Part of a small language model's weights: no biases in attention or MLP.
Each number is 50 + 15 x the weight over its row's rms, rounded and kept within 0 to 99. Layers, rows and columns count from 0. The size before them is the row's rms in percent of the matrix's.

# gate: layer 6 MLP gate, 2048x512, rms 0.109, rows 1378-1395, columns 256-383
# up: layer 6 MLP up, 2048x512, rms 0.112, rows 1378-1395, columns 256-383
# down: layer 6 MLP down (transposed), 2048x512, rms 0.108, rows 1378-1395, columns 256-383
gate1378 104:58 71 49 66 56 68 59 54 34 47 43 52 67 37 72 34 51 60 57 48 57 61 39 73 60 48 72 51 38 42 47 37 34 68 55 53 65 35 60 51 45 53 29 69 21 64 53 44 48 78 71 44 43 54 34 39 24 48 62 49 42 56 35 71 32 36 66 73 80 67 61 56 32 47 37 35 49 76 40 48 20 41 51 44 36 52 63 92 60 76 38 58 67 41 35 43 52 50 38 60 41 37 34 51 70 39 29 27 45 64 31 41 48 05 71 29 63 38 45 44 65 49 41 59 60 42 51 51
up1378 105:52 36 43 57 70 62 21 56 71 57 67 77 38 27 38 35 20 61 50 27 68 50 37 72 58 42 62 55 55 40 17 58 53 42 55 34 29 86 49 67 47 45 73 35 54 56 79 47 48 51 39 59 57 18 94 57 17 47 53 36 27 34 59 67 48 57 49 33 58 77 61 45 68 59 42 38 44 66 42 57 50 41 42 31 49 29 66 43 39 53 39 53 25 50 58 49 60 75 42 60 59 47 40 79 62 54 72 54 28 25 42 58 57 22 44 42 51 51 45 42 45 62 39 59 50 39 36 45
down1378 105:25 58 60 64 63 16 45 46 59 54 65 52 48 38 18 60 64 23 39 40 28 36 44 39 39 80 94 52 40 36 53 50 34 21 66 34 29 32 42 43 41 46 65 28 44 72 62 63 37 42 59 39 39 45 40 61 34 81 79 28 37 48 36 28 49 33 40 60 35 50 53 57 21 47 39 23 48 29 51 38 40 51 50 49 41 58 70 56 33 59 29 41 66 84 69 72 74 55 34 66 49 43 64 75 20 70 65 44 52 45 39 26 44 47 44 40 30 59 67 50 44 72 46 50 55 43 46 32
gate1379 103:48 45 58 73 59 61 68 45 81 51 60 33 60 54 58 33 55 46 42 63 65 50 84 65 46 48 66 36 28 62 34 73 63 59 31 45 42 39 52 66 46 43 54 35 31 54 63 62 25 72 55 39 54 54 77 43 52 46 71 50 45 50 52 51 43 46 37 43 56 41 52 34 56 31 56 17 81 50 69 84 80 51 40 37 50 30 54 52 33 53 41 37 31 60 55 42 46 56 56 21 65 11 74 56 50 58 46 50 45 61 21 80 41 52 28 27 57 40 46 31 51 30 45 41 35 29 75 45
up1379 106:50 57 63 83 77 71 37 54 59 21 35 65 28 65 60 43 32 51 77 61 53 70 51 48 38 25 52 68 26 49 72 48 49 38 68 49 53 54 67 45 35 56 69 53 24 39 29 61 22 52 50 48 38 68 21 43 63 53 76 29 74 54 39 36 70 40 70 45 52 73 24 29 66 84 89 59 57 73 71 69 58 51 52 33 20 53 54 45 73 60 69 69 41 65 40 53 66 30 53 50 64 32 61 59 63 49 46 68 59 54 56 61 54 58 47 28 58 58 52 55 52 45 52 56 40 41 41 59
down1379 102:78 54 52 72 29 14 44 03 50 55 44 59 99 86 34 65 49 58 54 46 54 62 57 39 46 31 48 66 52 70 60 72 48 63 49 54 25 41 55 39 56 34 34 48 58 34 40 32 54 49 39 45 23 43 53 50 18 50 39 59 62 20 36 43 46 55 55 43 14 60 63 72 64 42 33 16 64 51 54 67 58 42 43 48 43 55 32 45 53 40 29 59 60 68 53 47 36 83 46 43 61 42 43 44 44 48 60 55 71 59 43 66 58 66 58 41 25 45 42 74 56 45 28 56 55 57 81 62
gate1380 097:33 51 57 69 50 67 67 51 47 25 49 28 62 72 57 48 71 48 75 51 63 39 66 57 47 49 78 39 47 81 57 43 45 50 48 62 50 79 43 47 50 68 35 59 54 61 50 52 55 18 40 66 22 28 49 34 46 43 72 51 45 66 47 48 47 54 50 60 34 54 29 65 68 37 55 49 52 49 50 79 61 40 41 37 62 37 50 79 30 70 56 35 63 34 39 47 51 77 63 51 37 24 44 56 35 60 76 43 47 66 59 33 34 37 67 45 60 62 75 49 51 49 58 30 66 49 49 36
up1380 100:35 68 38 22 17 60 38 32 66 59 50 53 63 53 37 28 49 40 69 57 53 36 50 80 40 62 69 51 33 34 35 46 32 67 38 59 19 46 62 55 45 50 72 52 40 37 58 38 41 36 44 24 47 48 47 69 60 45 36 29 54 67 44 51 55 59 46 15 64 29 62 34 66 34 59 57 42 69 58 39 57 51 62 48 54 36 32 74 73 58 49 48 57 59 45 79 61 38 34 65 58 46 47 54 52 59 76 31 41 66 77 55 58 25 70 50 62 25 38 67 46 27 70 47 47 60 37 49
down1380 099:43 49 57 59 21 61 81 46 47 43 56 80 22 51 55 39 55 28 67 53 30 30 58 83 52 48 56 34 38 59 76 48 44 56 70 71 46 67 66 40 60 34 60 64 55 41 43 58 48 38 21 52 30 43 42 52 66 72 40 24 41 72 54 54 59 55 49 55 79 49 83 44 61 56 34 59 21 51 38 65 65 67 38 18 66 37 42 62 57 61 50 29 69 48 49 55 60 65 43 78 41 67 34 53 41 30 39 47 48 57 40 53 65 25 60 49 70 27 62 79 56 30 90 26 76 50 52 68
gate1381 096:47 81 57 51 57 36 47 52 33 91 60 60 48 57 62 60 58 49 49 34 39 37 82 29 25 48 55 44 46 50 49 57 62 59 17 72 38 76 51 45 81 39 09 47 40 48 35 43 49 43 28 36 44 51 50 52 47 58 46 46 53 33 42 66 49 22 76 43 59 29 46 51 40 50 47 28 42 41 46 67 61 83 28 41 58 48 63 50 58 90 56 53 62 47 27 68 44 49 53 01 67 54 30 54 22 44 33 39 31 31 62 71 49 52 38 67 25 50 34 70 42 59 81 52 48 45 36 53
up1381 101:51 63 54 39 51 47 68 59 50 71 53 18 27 43 55 59 39 54 57 44 69 25 56 47 31 32 89 55 46 54 66 28 47 44 84 54 48 15 48 32 50 43 64 85 50 68 63 64 50 59 69 31 66 52 71 39 21 36 38 52 27 38 54 37 42 67 58 17 39 42 66 25 62 25 46 38 44 32 39 50 46 33 57 50 63 41 30 40 37 62 61 27 59 42 44 28 37 59 65 38 63 16 16 41 47 31 35 43 41 57 31 45 62 22 51 50 60 49 59 58 38 44 73 64 51 42 47 39
down1381 099:49 33 53 40 49 71 50 72 46 59 44 65 55 23 22 67 17 47 31 61 70 61 57 52 52 59 63 46 72 63 60 46 39 51 48 45 67 43 79 42 38 59 57 59 59 25 36 30 45 34 48 72 81 48 45 47 57 52 44 74 28 26 51 26 46 58 25 54 51 75 44 39 60 47 44 53 61 59 46 71 58 49 44 38 41 60 34 46 48 78 65 59 74 42 42 50 66 45 72 80 37 52 65 69 57 50 57 50 68 45 53 60 54 66 51 54 49 20 48 23 51 26 46 77 36 37 57 52
gate1382 102:41 52 78 48 26 63 65 38 41 41 65 63 34 36 75 67 23 66 60 55 54 56 49 46 65 74 66 49 81 60 68 35 29 35 31 66 75 59 31 61 62 40 58 75 29 55 61 30 53 63 50 69 51 43 44 62 34 49 58 41 78 32 60 50 41 68 46 69 41 51 57 12 41 34 45 45 41 54 69 49 58 47 68 57 56 48 64 51 48 62 70 29 64 37 54 50 55 38 64 56 40 35 48 72 47 51 39 67 42 47 45 28 53 41 57 52 43 63 67 45 58 42 57 50 44 45 52 74
up1382 107:71 55 49 60 63 43 44 17 43 69 43 67 57 29 35 47 26 39 58 28 42 53 34 62 59 73 45 48 21 70 34 58 16 56 56 45 31 54 69 22 58 68 66 43 41 35 27 24 28 48 45 44 44 53 46 49 39 41 60 41 45 38 32 42 57 55 31 57 41 59 44 73 66 41 64 28 70 41 59 41 70 57 46 71 44 41 69 52 39 54 47 55 86 55 51 39 48 28 39 43 50 48 19 62 08 80 50 49 43 52 67 45 32 80 43 51 72 53 79 65 46 59 27 24 51 63 56 54
down1382 104:61 37 45 20 80 37 56 82 47 10 54 54 42 23 67 28 52 43 61 39 58 38 32 63 48 52 74 44 48 47 41 41 31 21 58 74 46 23 34 47 37 52 55 28 51 56 45 62 54 64 27 63 54 19 64 08 39 65 56 53 66 52 43 64 42 76 49 45 62 50 34 78 37 64 60 44 41 53 57 55 70 50 58 39 49 64 63 54 68 78 71 72 66 41 65 47 77 55 62 52 23 55 43 72 26 57 40 60 53 59 54 33 49 47 42 46 82 56 33 56 54 61 52 55 78 60 56 35
gate1383 098:35 41 74 42 43 54 70 32 80 09 71 55 42 47 49 55 40 51 58 44 27 48 70 50 52 30 36 44 41 50 70 27 27 65 54 38 65 51 29 48 63 65 60 58 43 52 44 49 58 45 40 43 29 56 90 41 68 63 44 62 49 49 57 55 45 48 52 39 73 56 52 44 59 68 50 49 36 77 25 53 60 60 28 54 44 34 38 51 39 59 24 50 80 54 79 43 43 69 63 62 51 64 83 74 70 32 42 57 49 53 33 61 64 45 48 88 58 23 32 23 41 49 35 30 43 49 52 76
up1383 104:62 52 42 54 50 60 50 66 58 65 50 36 78 54 38 31 30 57 11 44 41 36 22 49 57 72 66 57 68 33 47 58 55 39 47 54 44 38 67 72 42 85 61 45 72 73 36 57 43 52 74 50 63 44 24 42 49 49 88 52 40 42 43 24 59 47 49 68 37 53 49 55 35 48 51 38 64 40 42 54 64 57 62 41 53 55 78 48 33 23 46 65 20 55 37 63 67 66 53 58 68 45 68 51 43 56 65 59 46 38 65 45 60 38 38 59 54 79 55 83 45 47 39 41 45 43 37 30
down1383 102:41 40 80 37 69 56 53 41 73 59 50 48 50 61 41 64 28 61 47 55 47 48 48 48 28 65 56 53 50 64 40 48 46 28 60 49 29 47 77 25 83 40 37 50 63 33 52 37 42 59 20 47 40 44 48 38 57 46 38 30 57 49 59 46 50 52 49 60 51 44 31 78 51 34 52 58 64 40 66 37 41 43 51 56 61 51 32 46 51 34 60 53 22 06 46 63 59 49 68 60 70 26 48 67 18 63 64 19 58 40 54 38 56 58 34 54 65 56 71 70 53 49 42 71 82 28 34 21
gate1384 097:38 61 61 45 66 46 36 50 40 52 51 70 77 74 52 73 76 40 40 37 56 41 68 37 35 57 40 76 55 65 57 44 41 39 43 41 45 38 77 35 41 73 58 57 32 57 23 41 11 70 25 40 45 58 23 61 51 28 42 22 51 70 70 59 43 43 29 56 43 27 41 68 60 40 54 38 36 50 33 45 33 84 29 49 37 45 34 45 90 37 53 55 63 51 35 48 48 62 58 52 36 77 62 13 59 43 45 63 39 58 49 62 66 48 34 71 62 49 69 16 61 42 32 80 37 29 42 24
up1384 102:33 59 57 49 58 39 56 44 69 61 62 76 72 66 34 47 27 70 50 51 69 56 38 64 59 59 52 59 66 21 31 72 37 53 38 51 33 49 45 55 56 50 84 45 51 53 73 37 54 43 61 37 39 14 35 73 55 42 33 56 59 43 57 26 55 47 44 51 52 57 45 22 41 63 65 70 70 41 50 51 48 43 18 63 78 79 69 89 73 33 50 68 51 36 14 55 39 27 24 12 53 51 40 57 58 44 40 43 66 51 68 69 54 66 45 58 45 35 47 50 42 46 57 42 51 39 62 53
down1384 102:52 59 41 51 54 64 91 47 30 22 26 39 23 50 57 47 47 36 56 57 62 10 42 53 48 22 43 53 74 70 41 48 72 12 30 62 49 49 55 54 43 69 20 36 39 33 46 67 26 27 74 30 29 39 53 25 58 36 65 35 39 55 58 47 40 42 43 54 46 52 59 61 55 52 66 69 57 59 74 42 59 59 30 35 85 44 50 44 73 21 65 48 62 29 66 46 30 52 51 42 28 63 80 71 47 59 58 66 43 56 34 41 46 64 59 68 16 65 51 30 49 55 58 75 42 62 55 60
gate1385 094:40 22 64 41 54 83 70 47 75 53 34 15 70 27 61 80 38 80 52 98 37 43 50 72 69 53 71 67 38 51 62 42 61 18 65 41 49 65 46 42 57 35 41 16 38 52 32 58 50 81 53 28 41 55 36 41 56 62 30 33 63 59 51 71 46 55 31 65 52 29 66 44 66 65 54 59 48 54 50 61 50 48 29 46 55 57 59 24 48 80 54 65 58 52 64 50 62 64 55 38 57 47 48 34 44 30 60 58 65 44 34 60 39 52 53 26 48 55 16 56 77 51 47 43 84 58 56 62
up1385 099:60 45 29 57 80 38 83 58 32 47 53 50 76 52 53 42 45 30 61 59 71 57 25 56 61 38 51 35 72 62 77 59 72 73 57 68 57 67 50 52 41 68 52 51 58 33 41 62 23 48 48 33 54 39 27 40 48 59 44 39 53 61 48 40 52 73 89 67 62 64 49 48 69 76 53 64 50 32 38 35 56 68 50 85 57 53 32 52 56 58 73 65 43 47 63 78 31 56 42 52 34 39 08 92 38 65 47 57 46 54 45 47 45 62 70 40 61 57 70 63 33 46 40 32 71 38 85 38
down1385 095:72 31 46 31 50 25 64 47 51 31 48 55 99 74 79 49 42 54 32 56 90 81 53 63 63 33 72 56 44 37 79 38 64 43 75 34 34 64 37 43 67 50 31 48 64 19 53 56 48 43 43 52 53 67 38 63 74 74 32 68 59 43 72 53 64 44 47 00 43 48 51 50 74 31 56 40 55 42 70 55 52 60 84 55 37 24 97 45 62 43 52 35 49 39 54 62 52 22 41 37 44 63 32 32 45 41 51 45 30 12 52 52 27 43 51 49 34 63 45 51 50 34 36 46 57 76 50 41
gate1386 097:39 39 61 37 60 69 52 61 68 63 40 54 50 95 54 48 79 51 27 50 45 51 77 36 39 31 65 38 33 38 26 41 80 55 45 46 52 47 50 55 36 32 32 60 52 32 52 56 42 62 67 27 33 49 45 60 33 20 57 56 60 40 62 47 65 07 58 27 35 48 48 62 41 62 33 50 69 40 25 34 45 59 52 75 40 29 61 66 56 84 56 36 42 57 54 44 47 30 34 84 70 60 44 57 54 50 75 63 91 76 55 45 31 34 52 73 45 57 47 52 56 64 63 59 70 37 48 38
up1386 102:46 48 37 45 75 54 44 57 39 71 37 65 53 73 62 60 57 51 21 49 35 47 33 30 54 63 46 56 49 50 26 47 85 52 57 57 36 80 71 35 56 46 48 41 41 45 64 56 62 49 66 66 65 54 61 45 87 62 59 54 41 44 50 22 67 70 37 28 63 32 67 49 34 64 36 16 70 56 44 52 36 32 46 49 30 49 60 36 33 48 38 33 31 74 30 50 65 25 01 77 57 61 70 45 48 59 53 58 51 53 42 38 61 35 62 78 48 63 57 44 65 42 59 51 45 54 79 54
down1386 102:53 60 28 48 66 63 78 52 34 52 46 46 37 57 70 44 39 24 45 48 60 31 30 47 57 58 48 55 55 54 28 49 45 65 49 48 38 20 48 48 47 58 58 50 43 56 46 39 60 37 60 34 30 51 35 56 39 69 52 60 67 51 57 81 25 58 59 32 50 44 48 80 39 59 42 18 50 31 54 49 61 36 56 27 59 30 52 37 58 47 51 48 36 26 36 51 64 37 37 65 82 47 47 70 47 33 67 45 65 40 50 32 66 69 30 43 68 38 47 03 26 49 84 49 49 70 37 32
gate1387 101:43 60 52 35 29 54 34 31 48 51 69 50 55 68 63 43 41 56 83 56 47 72 54 41 76 56 29 54 40 62 49 69 70 41 51 42 45 60 48 49 46 40 83 17 67 23 47 70 43 72 69 61 49 29 44 44 56 58 40 67 59 59 44 50 36 61 50 66 85 65 44 47 55 35 54 33 24 58 62 50 43 57 36 49 56 74 41 58 84 45 47 54 72 54 16 30 29 68 62 67 66 33 43 59 45 60 19 49 48 47 44 70 66 49 45 31 46 63 60 62 59 47 34 65 35 39 37 23
up1387 100:55 64 67 46 49 52 71 54 40 55 48 41 51 42 57 48 50 59 42 51 52 66 35 48 47 41 47 76 10 46 66 61 77 34 30 51 74 53 39 53 48 42 45 43 81 46 64 64 43 60 47 61 35 35 30 33 44 69 47 63 21 52 39 57 55 47 41 53 39 29 35 45 48 66 32 34 54 45 28 83 52 46 39 32 74 45 75 52 56 63 50 53 35 47 75 37 77 36 62 45 36 50 56 41 57 26 38 39 55 52 86 11 92 38 56 63 47 50 51 39 49 48 64 35 57 62 58 28
down1387 102:70 38 46 73 75 59 39 30 47 44 63 63 39 51 48 53 61 43 28 70 49 30 81 42 51 56 79 40 35 53 54 38 48 21 10 28 52 59 72 59 60 20 24 54 58 73 59 27 43 40 43 57 88 41 59 41 32 57 61 54 73 52 47 44 46 53 35 56 52 51 66 84 74 88 47 38 59 57 69 65 75 41 45 44 68 32 54 60 68 62 39 61 18 65 57 41 55 37 45 49 48 64 54 67 59 29 66 58 37 59 76 55 54 37 43 43 76 41 27 40 55 69 45 57 44 44 28 67
gate1388 098:38 72 80 81 68 60 57 51 36 26 66 61 56 56 49 28 69 54 26 35 28 42 37 32 34 37 34 38 62 50 33 51 69 68 45 47 36 66 39 95 51 51 38 59 45 74 16 40 61 23 37 52 52 28 68 63 66 46 72 63 33 51 47 43 51 50 51 13 79 68 61 44 42 55 66 52 58 58 22 49 52 36 37 49 55 38 65 60 48 69 76 46 49 38 65 49 41 63 55 42 33 37 46 77 46 49 70 53 64 49 47 74 62 54 21 52 36 59 49 45 51 46 49 42 69 60 51 32
up1388 097:19 55 55 49 52 59 55 36 52 50 60 55 62 62 53 61 53 51 30 50 71 53 67 44 86 63 47 42 30 31 63 20 61 50 39 37 75 68 50 51 56 28 43 40 46 45 56 38 38 55 45 20 40 61 50 51 31 45 65 48 54 54 32 60 54 28 38 23 33 63 47 36 48 60 29 57 40 69 55 54 46 86 29 60 50 37 40 44 44 44 56 35 53 70 62 53 38 57 35 39 72 27 72 36 43 34 22 49 30 57 42 36 56 54 39 38 30 50 54 45 34 54 59 41 50 44 56 48
down1388 098:32 19 41 71 39 52 51 46 59 65 42 39 56 48 33 41 26 35 24 46 33 64 46 58 40 48 54 55 53 40 30 57 46 38 45 82 73 62 68 47 54 35 35 53 40 33 61 42 68 68 69 15 72 61 59 26 43 58 43 58 46 69 39 45 40 25 45 50 35 38 61 41 94 55 56 36 51 55 25 54 43 67 40 61 44 54 41 57 60 57 82 51 76 43 28 75 51 55 60 52 88 49 65 33 00 59 26 26 22 31 19 40 62 46 52 38 41 57 64 48 47 29 40 41 62 36 51 44
gate1389 100:34 45 57 78 48 21 85 62 51 39 66 50 55 48 61 61 62 72 49 53 51 25 37 64 56 56 48 59 54 46 50 66 46 54 34 08 46 44 48 29 43 48 50 31 33 56 23 27 55 62 37 57 84 87 25 38 45 37 50 68 28 45 61 59 60 30 41 33 45 58 49 38 68 41 66 44 93 89 47 43 30 56 56 47 60 30 51 45 47 38 65 69 46 49 52 38 48 76 48 21 72 86 46 62 87 36 60 60 30 44 37 60 35 51 73 56 51 42 56 55 60 76 39 38 70 39 46 57
up1389 099:36 40 93 69 63 48 47 42 55 42 27 62 55 50 71 43 52 40 55 63 24 32 60 52 46 60 44 49 65 45 33 39 78 46 70 55 79 39 52 26 58 56 46 83 69 51 88 54 48 61 48 65 30 35 55 33 48 35 68 80 34 85 42 52 32 36 69 55 58 76 44 43 24 54 36 42 56 56 24 62 42 46 50 61 53 49 37 67 68 58 45 32 54 72 27 20 53 47 33 54 78 41 50 59 65 60 41 57 72 33 13 15 55 61 44 53 57 43 70 37 49 47 59 53 36 47 11 70
down1389 099:71 58 60 44 10 67 51 60 71 65 48 22 28 50 54 46 56 41 70 61 23 44 57 43 67 46 57 37 00 53 61 69 34 43 40 34 46 25 32 30 27 66 65 43 28 56 54 45 68 53 43 60 63 87 38 52 57 82 42 70 32 38 27 49 58 14 52 52 56 60 67 43 52 44 50 37 54 61 60 45 39 42 33 45 54 30 60 52 44 79 52 40 63 25 52 37 63 36 53 39 76 68 22 68 53 28 47 64 38 69 57 46 30 54 37 70 36 48 46 63 47 51 44 45 60 59 61 71
gate1390 101:44 46 55 50 27 44 40 54 59 45 57 54 55 46 77 22 48 57 42 44 39 37 41 40 47 43 48 38 80 66 64 63 54 54 49 52 51 69 62 82 71 43 45 33 53 41 32 38 60 44 52 41 46 44 50 41 45 49 70 68 68 53 44 21 24 17 52 60 63 16 40 37 45 22 93 53 86 51 55 79 56 63 54 52 57 52 55 19 67 70 65 74 55 53 59 23 44 47 60 55 53 61 23 49 43 62 54 51 62 46 42 67 46 47 44 43 62 57 33 57 58 49 42 55 60 49 40 68
up1390 100:43 34 33 78 69 22 55 37 69 83 52 46 69 42 34 56 45 63 45 36 43 49 45 55 24 52 49 71 47 75 67 44 48 47 68 35 45 70 65 44 34 43 40 42 27 60 64 20 60 61 57 74 27 55 51 39 48 22 55 99 46 70 58 64 55 51 53 13 47 43 74 66 33 59 67 63 58 61 51 39 36 26 50 64 46 31 32 39 27 41 31 61 37 19 44 72 49 67 61 02 39 29 81 42 53 51 43 57 42 58 75 47 47 45 55 36 64 27 58 67 40 50 80 50 33 63 36 43
down1390 095:36 90 19 46 38 55 26 67 39 52 72 52 90 38 69 55 47 62 41 34 58 31 71 85 56 39 48 73 26 57 66 50 52 49 38 40 59 81 53 47 44 51 35 62 55 39 45 77 49 39 50 81 52 44 49 53 25 60 85 45 31 52 31 43 34 65 49 56 39 46 46 52 59 28 41 47 68 41 68 49 51 51 16 37 47 64 59 75 33 38 47 60 57 50 50 62 74 38 60 38 32 46 64 31 38 23 37 47 40 63 34 33 46 51 43 49 52 45 61 57 28 71 62 51 58 45 83 50
gate1391 100:45 41 56 57 64 54 45 46 48 43 55 52 55 52 59 52 33 63 53 49 54 34 52 29 39 45 27 36 92 49 66 34 74 62 49 57 33 56 72 30 53 58 33 32 46 73 47 38 56 48 40 45 58 43 79 30 69 60 71 29 28 67 15 47 65 33 37 37 18 81 66 25 59 36 70 35 42 49 63 42 56 56 31 50 64 46 34 60 60 75 62 43 61 48 73 52 34 70 54 47 64 48 80 39 49 54 55 60 40 62 56 36 40 58 54 62 58 47 17 16 28 74 76 45 40 45 57 36
up1391 107:63 50 44 39 40 67 34 45 50 54 61 48 66 38 49 66 64 28 58 68 29 50 61 61 32 38 46 73 52 53 37 75 43 31 29 54 63 52 50 66 56 34 67 66 66 27 38 68 48 46 60 51 35 51 27 32 59 32 58 44 51 42 50 21 42 55 73 52 75 58 68 24 19 51 32 96 56 51 48 50 27 40 72 26 23 25 55 43 57 34 14 54 62 81 24 55 39 08 37 53 49 25 63 88 61 60 40 39 59 35 40 57 54 41 79 41 31 61 69 51 39 42 34 63 46 55 40 49
down1391 102:35 53 39 08 43 37 62 47 48 58 51 45 45 59 49 63 56 46 66 67 26 54 62 54 56 51 52 33 60 48 41 58 46 49 35 90 28 54 72 80 44 51 58 55 40 57 33 47 50 53 56 33 42 45 57 14 58 51 64 17 52 29 25 29 65 39 31 36 62 61 63 22 31 43 56 39 77 65 38 47 63 49 37 67 28 46 38 56 40 62 45 61 82 51 38 49 34 40 47 30 16 38 70 54 40 58 34 60 54 42 42 56 55 11 44 60 44 35 52 53 44 55 49 49 46 36 70 13
gate1392 100:59 60 55 48 46 58 54 50 33 59 76 13 43 51 78 62 63 35 72 40 38 45 53 49 52 40 59 50 46 65 73 34 48 63 53 38 60 36 37 57 39 59 35 37 85 32 22 45 75 49 35 51 27 50 35 64 45 54 56 35 81 27 44 36 36 44 39 53 30 76 46 52 35 46 48 66 58 72 60 61 47 66 62 25 40 47 68 66 79 52 62 35 37 53 82 54 38 45 39 48 36 32 58 52 50 53 44 43 35 46 68 44 28 36 63 63 71 48 59 32 65 47 50 35 53 51 63 59
up1392 103:28 71 52 43 50 70 67 34 42 74 67 47 45 58 41 53 53 76 44 34 68 54 35 78 55 21 50 27 49 48 55 72 46 28 53 65 51 49 46 49 70 50 68 20 40 42 78 51 29 08 69 70 63 80 65 51 36 58 47 51 25 30 47 67 75 63 71 62 59 25 64 54 29 52 34 40 36 66 80 46 38 37 89 65 52 52 34 46 50 45 19 57 38 69 38 44 52 42 28 52 69 50 41 49 27 57 55 41 53 48 35 32 44 40 58 32 35 31 40 12 81 31 20 28 36 60 34 51
down1392 103:62 48 74 47 52 53 59 85 75 39 54 27 61 54 26 41 51 69 70 74 38 32 42 75 60 10 23 45 59 38 53 39 84 44 66 53 60 69 46 69 52 69 34 86 68 25 34 58 63 32 89 47 60 54 41 60 64 28 37 69 62 32 56 45 59 41 61 57 36 63 45 67 22 59 57 35 67 12 55 50 76 69 42 69 48 84 54 40 35 76 61 67 56 47 58 41 43 22 74 26 49 34 55 40 34 33 45 69 43 56 24 43 63 50 50 47 60 38 45 29 45 41 46 45 52 42 52 41
gate1393 099:39 29 76 28 42 38 64 34 34 39 54 40 62 61 41 17 67 56 36 39 62 52 39 37 64 42 47 57 66 58 44 63 29 85 53 52 82 39 53 47 50 93 55 81 59 15 33 62 35 30 63 43 33 44 63 85 47 09 75 37 51 36 63 50 39 32 64 61 34 59 43 56 41 42 99 54 51 60 24 41 84 29 40 64 56 24 49 32 95 43 31 57 57 54 69 64 45 38 38 15 65 54 41 58 76 60 57 63 42 28 40 44 38 40 46 31 78 42 50 34 41 50 43 65 47 20 26 68
up1393 101:56 39 58 71 45 59 57 65 41 45 67 68 47 88 43 58 59 30 50 23 59 49 51 43 42 59 51 61 65 69 44 47 28 62 53 42 44 24 35 63 52 56 49 44 32 61 56 41 59 44 47 57 11 31 73 53 45 40 64 50 34 37 40 23 38 54 56 60 70 53 29 37 67 51 50 46 39 37 34 70 48 49 38 79 24 59 29 36 49 84 51 52 56 46 51 31 53 72 49 41 47 27 35 39 58 65 26 64 36 60 39 72 59 53 35 31 44 64 35 23 32 39 68 45 54 45 31 52
down1393 101:76 32 31 58 12 30 51 54 47 47 41 73 47 91 34 56 22 51 49 45 50 71 67 51 68 43 39 54 45 53 41 51 35 49 29 41 56 39 61 44 49 53 51 55 42 25 51 30 64 14 72 68 60 38 53 60 40 33 59 50 18 39 48 53 32 39 35 55 42 48 56 63 48 63 46 67 63 73 37 46 59 58 60 62 65 56 44 27 61 25 39 56 54 37 68 70 47 46 20 55 83 65 44 50 52 68 48 34 31 45 61 63 61 63 77 41 41 79 19 50 69 52 46 79 71 57 32 70
gate1394 101:58 35 24 51 52 55 29 36 11 41 71 33 65 39 59 68 65 71 47 26 81 71 56 47 23 61 40 53 70 46 54 83 32 41 61 68 42 50 30 70 53 23 56 51 30 37 60 68 56 43 58 40 34 45 48 55 60 52 49 74 16 14 54 80 19 50 44 57 55 33 50 41 55 56 44 59 40 46 46 41 62 53 51 59 46 16 33 41 69 42 86 47 47 25 44 36 37 52 34 75 51 42 43 66 55 28 26 71 24 48 53 34 63 31 34 59 43 51 44 58 27 69 44 48 67 69 54 56
up1394 104:56 37 40 73 66 76 66 51 74 71 46 47 64 58 49 37 19 39 82 38 55 72 41 22 37 39 33 54 26 54 54 42 26 39 43 62 63 42 53 44 44 50 36 24 19 34 36 47 30 45 43 24 99 35 65 75 37 57 44 71 48 45 76 62 53 41 82 54 58 82 28 46 55 62 67 36 62 31 33 58 65 33 59 24 54 85 44 23 67 36 41 40 28 62 41 41 26 34 74 52 28 82 49 45 42 52 71 26 62 74 64 59 42 41 59 53 62 73 49 60 53 38 58 41 27 49 87 21
down1394 100:45 52 39 55 45 40 32 65 90 46 48 64 55 78 56 41 48 38 49 51 61 63 32 54 59 52 57 59 68 53 75 14 43 31 47 49 53 56 50 33 36 54 54 62 27 43 68 49 53 62 43 86 74 53 58 40 17 58 33 42 55 50 81 56 46 34 60 42 18 41 40 41 72 44 45 43 43 54 46 76 87 57 55 58 61 50 25 37 36 52 52 40 53 09 81 57 55 33 76 30 43 64 75 59 47 56 60 69 65 70 48 45 68 30 53 36 59 22 54 65 51 38 37 59 36 54 78 25
gate1395 096:63 52 63 41 57 29 65 46 51 69 58 42 24 51 72 56 26 18 40 38 40 54 36 44 58 60 42 40 35 56 36 99 59 64 62 40 56 61 64 55 60 58 42 61 68 47 27 55 49 62 65 63 39 45 40 64 46 52 51 38 61 70 69 41 37 76 18 55 34 67 62 79 46 35 47 44 45 62 33 49 37 74 50 58 20 43 52 39 77 38 56 67 27 86 42 58 48 52 68 51 50 60 72 36 20 44 70 60 51 40 51 71 44 60 35 60 24 66 39 58 36 42 86 62 52 35 73 55
up1395 097:65 36 52 27 32 75 46 27 44 51 47 49 76 46 43 53 37 58 47 51 60 66 43 46 50 33 52 49 41 36 31 44 55 50 53 32 64 30 60 49 59 78 66 58 43 71 70 66 62 23 70 58 44 31 51 62 80 55 32 46 57 52 22 19 30 72 46 65 64 61 53 63 70 58 68 68 82 51 32 31 54 63 52 35 51 65 26 57 53 51 67 58 67 46 18 74 46 60 32 57 67 48 64 55 56 57 48 40 61 61 55 51 46 48 41 53 43 58 54 28 44 52 57 55 32 52 38 67
down1395 097:39 48 26 53 57 53 48 57 57 41 79 58 38 38 18 45 55 67 38 30 38 53 37 64 59 51 75 57 36 46 41 47 56 56 63 44 71 59 59 71 60 36 39 60 54 44 28 56 39 59 59 40 38 26 55 38 39 52 37 29 59 58 39 55 48 70 59 71 66 49 63 54 32 44 72 55 25 59 51 53 66 37 34 74 53 58 80 41 47 38 54 59 35 51 28 34 35 41 45 25 56 50 34 41 53 40 56 62 67 79 62 59 65 59 24 44 50 54 54 66 68 40 64 52 41 56 58 62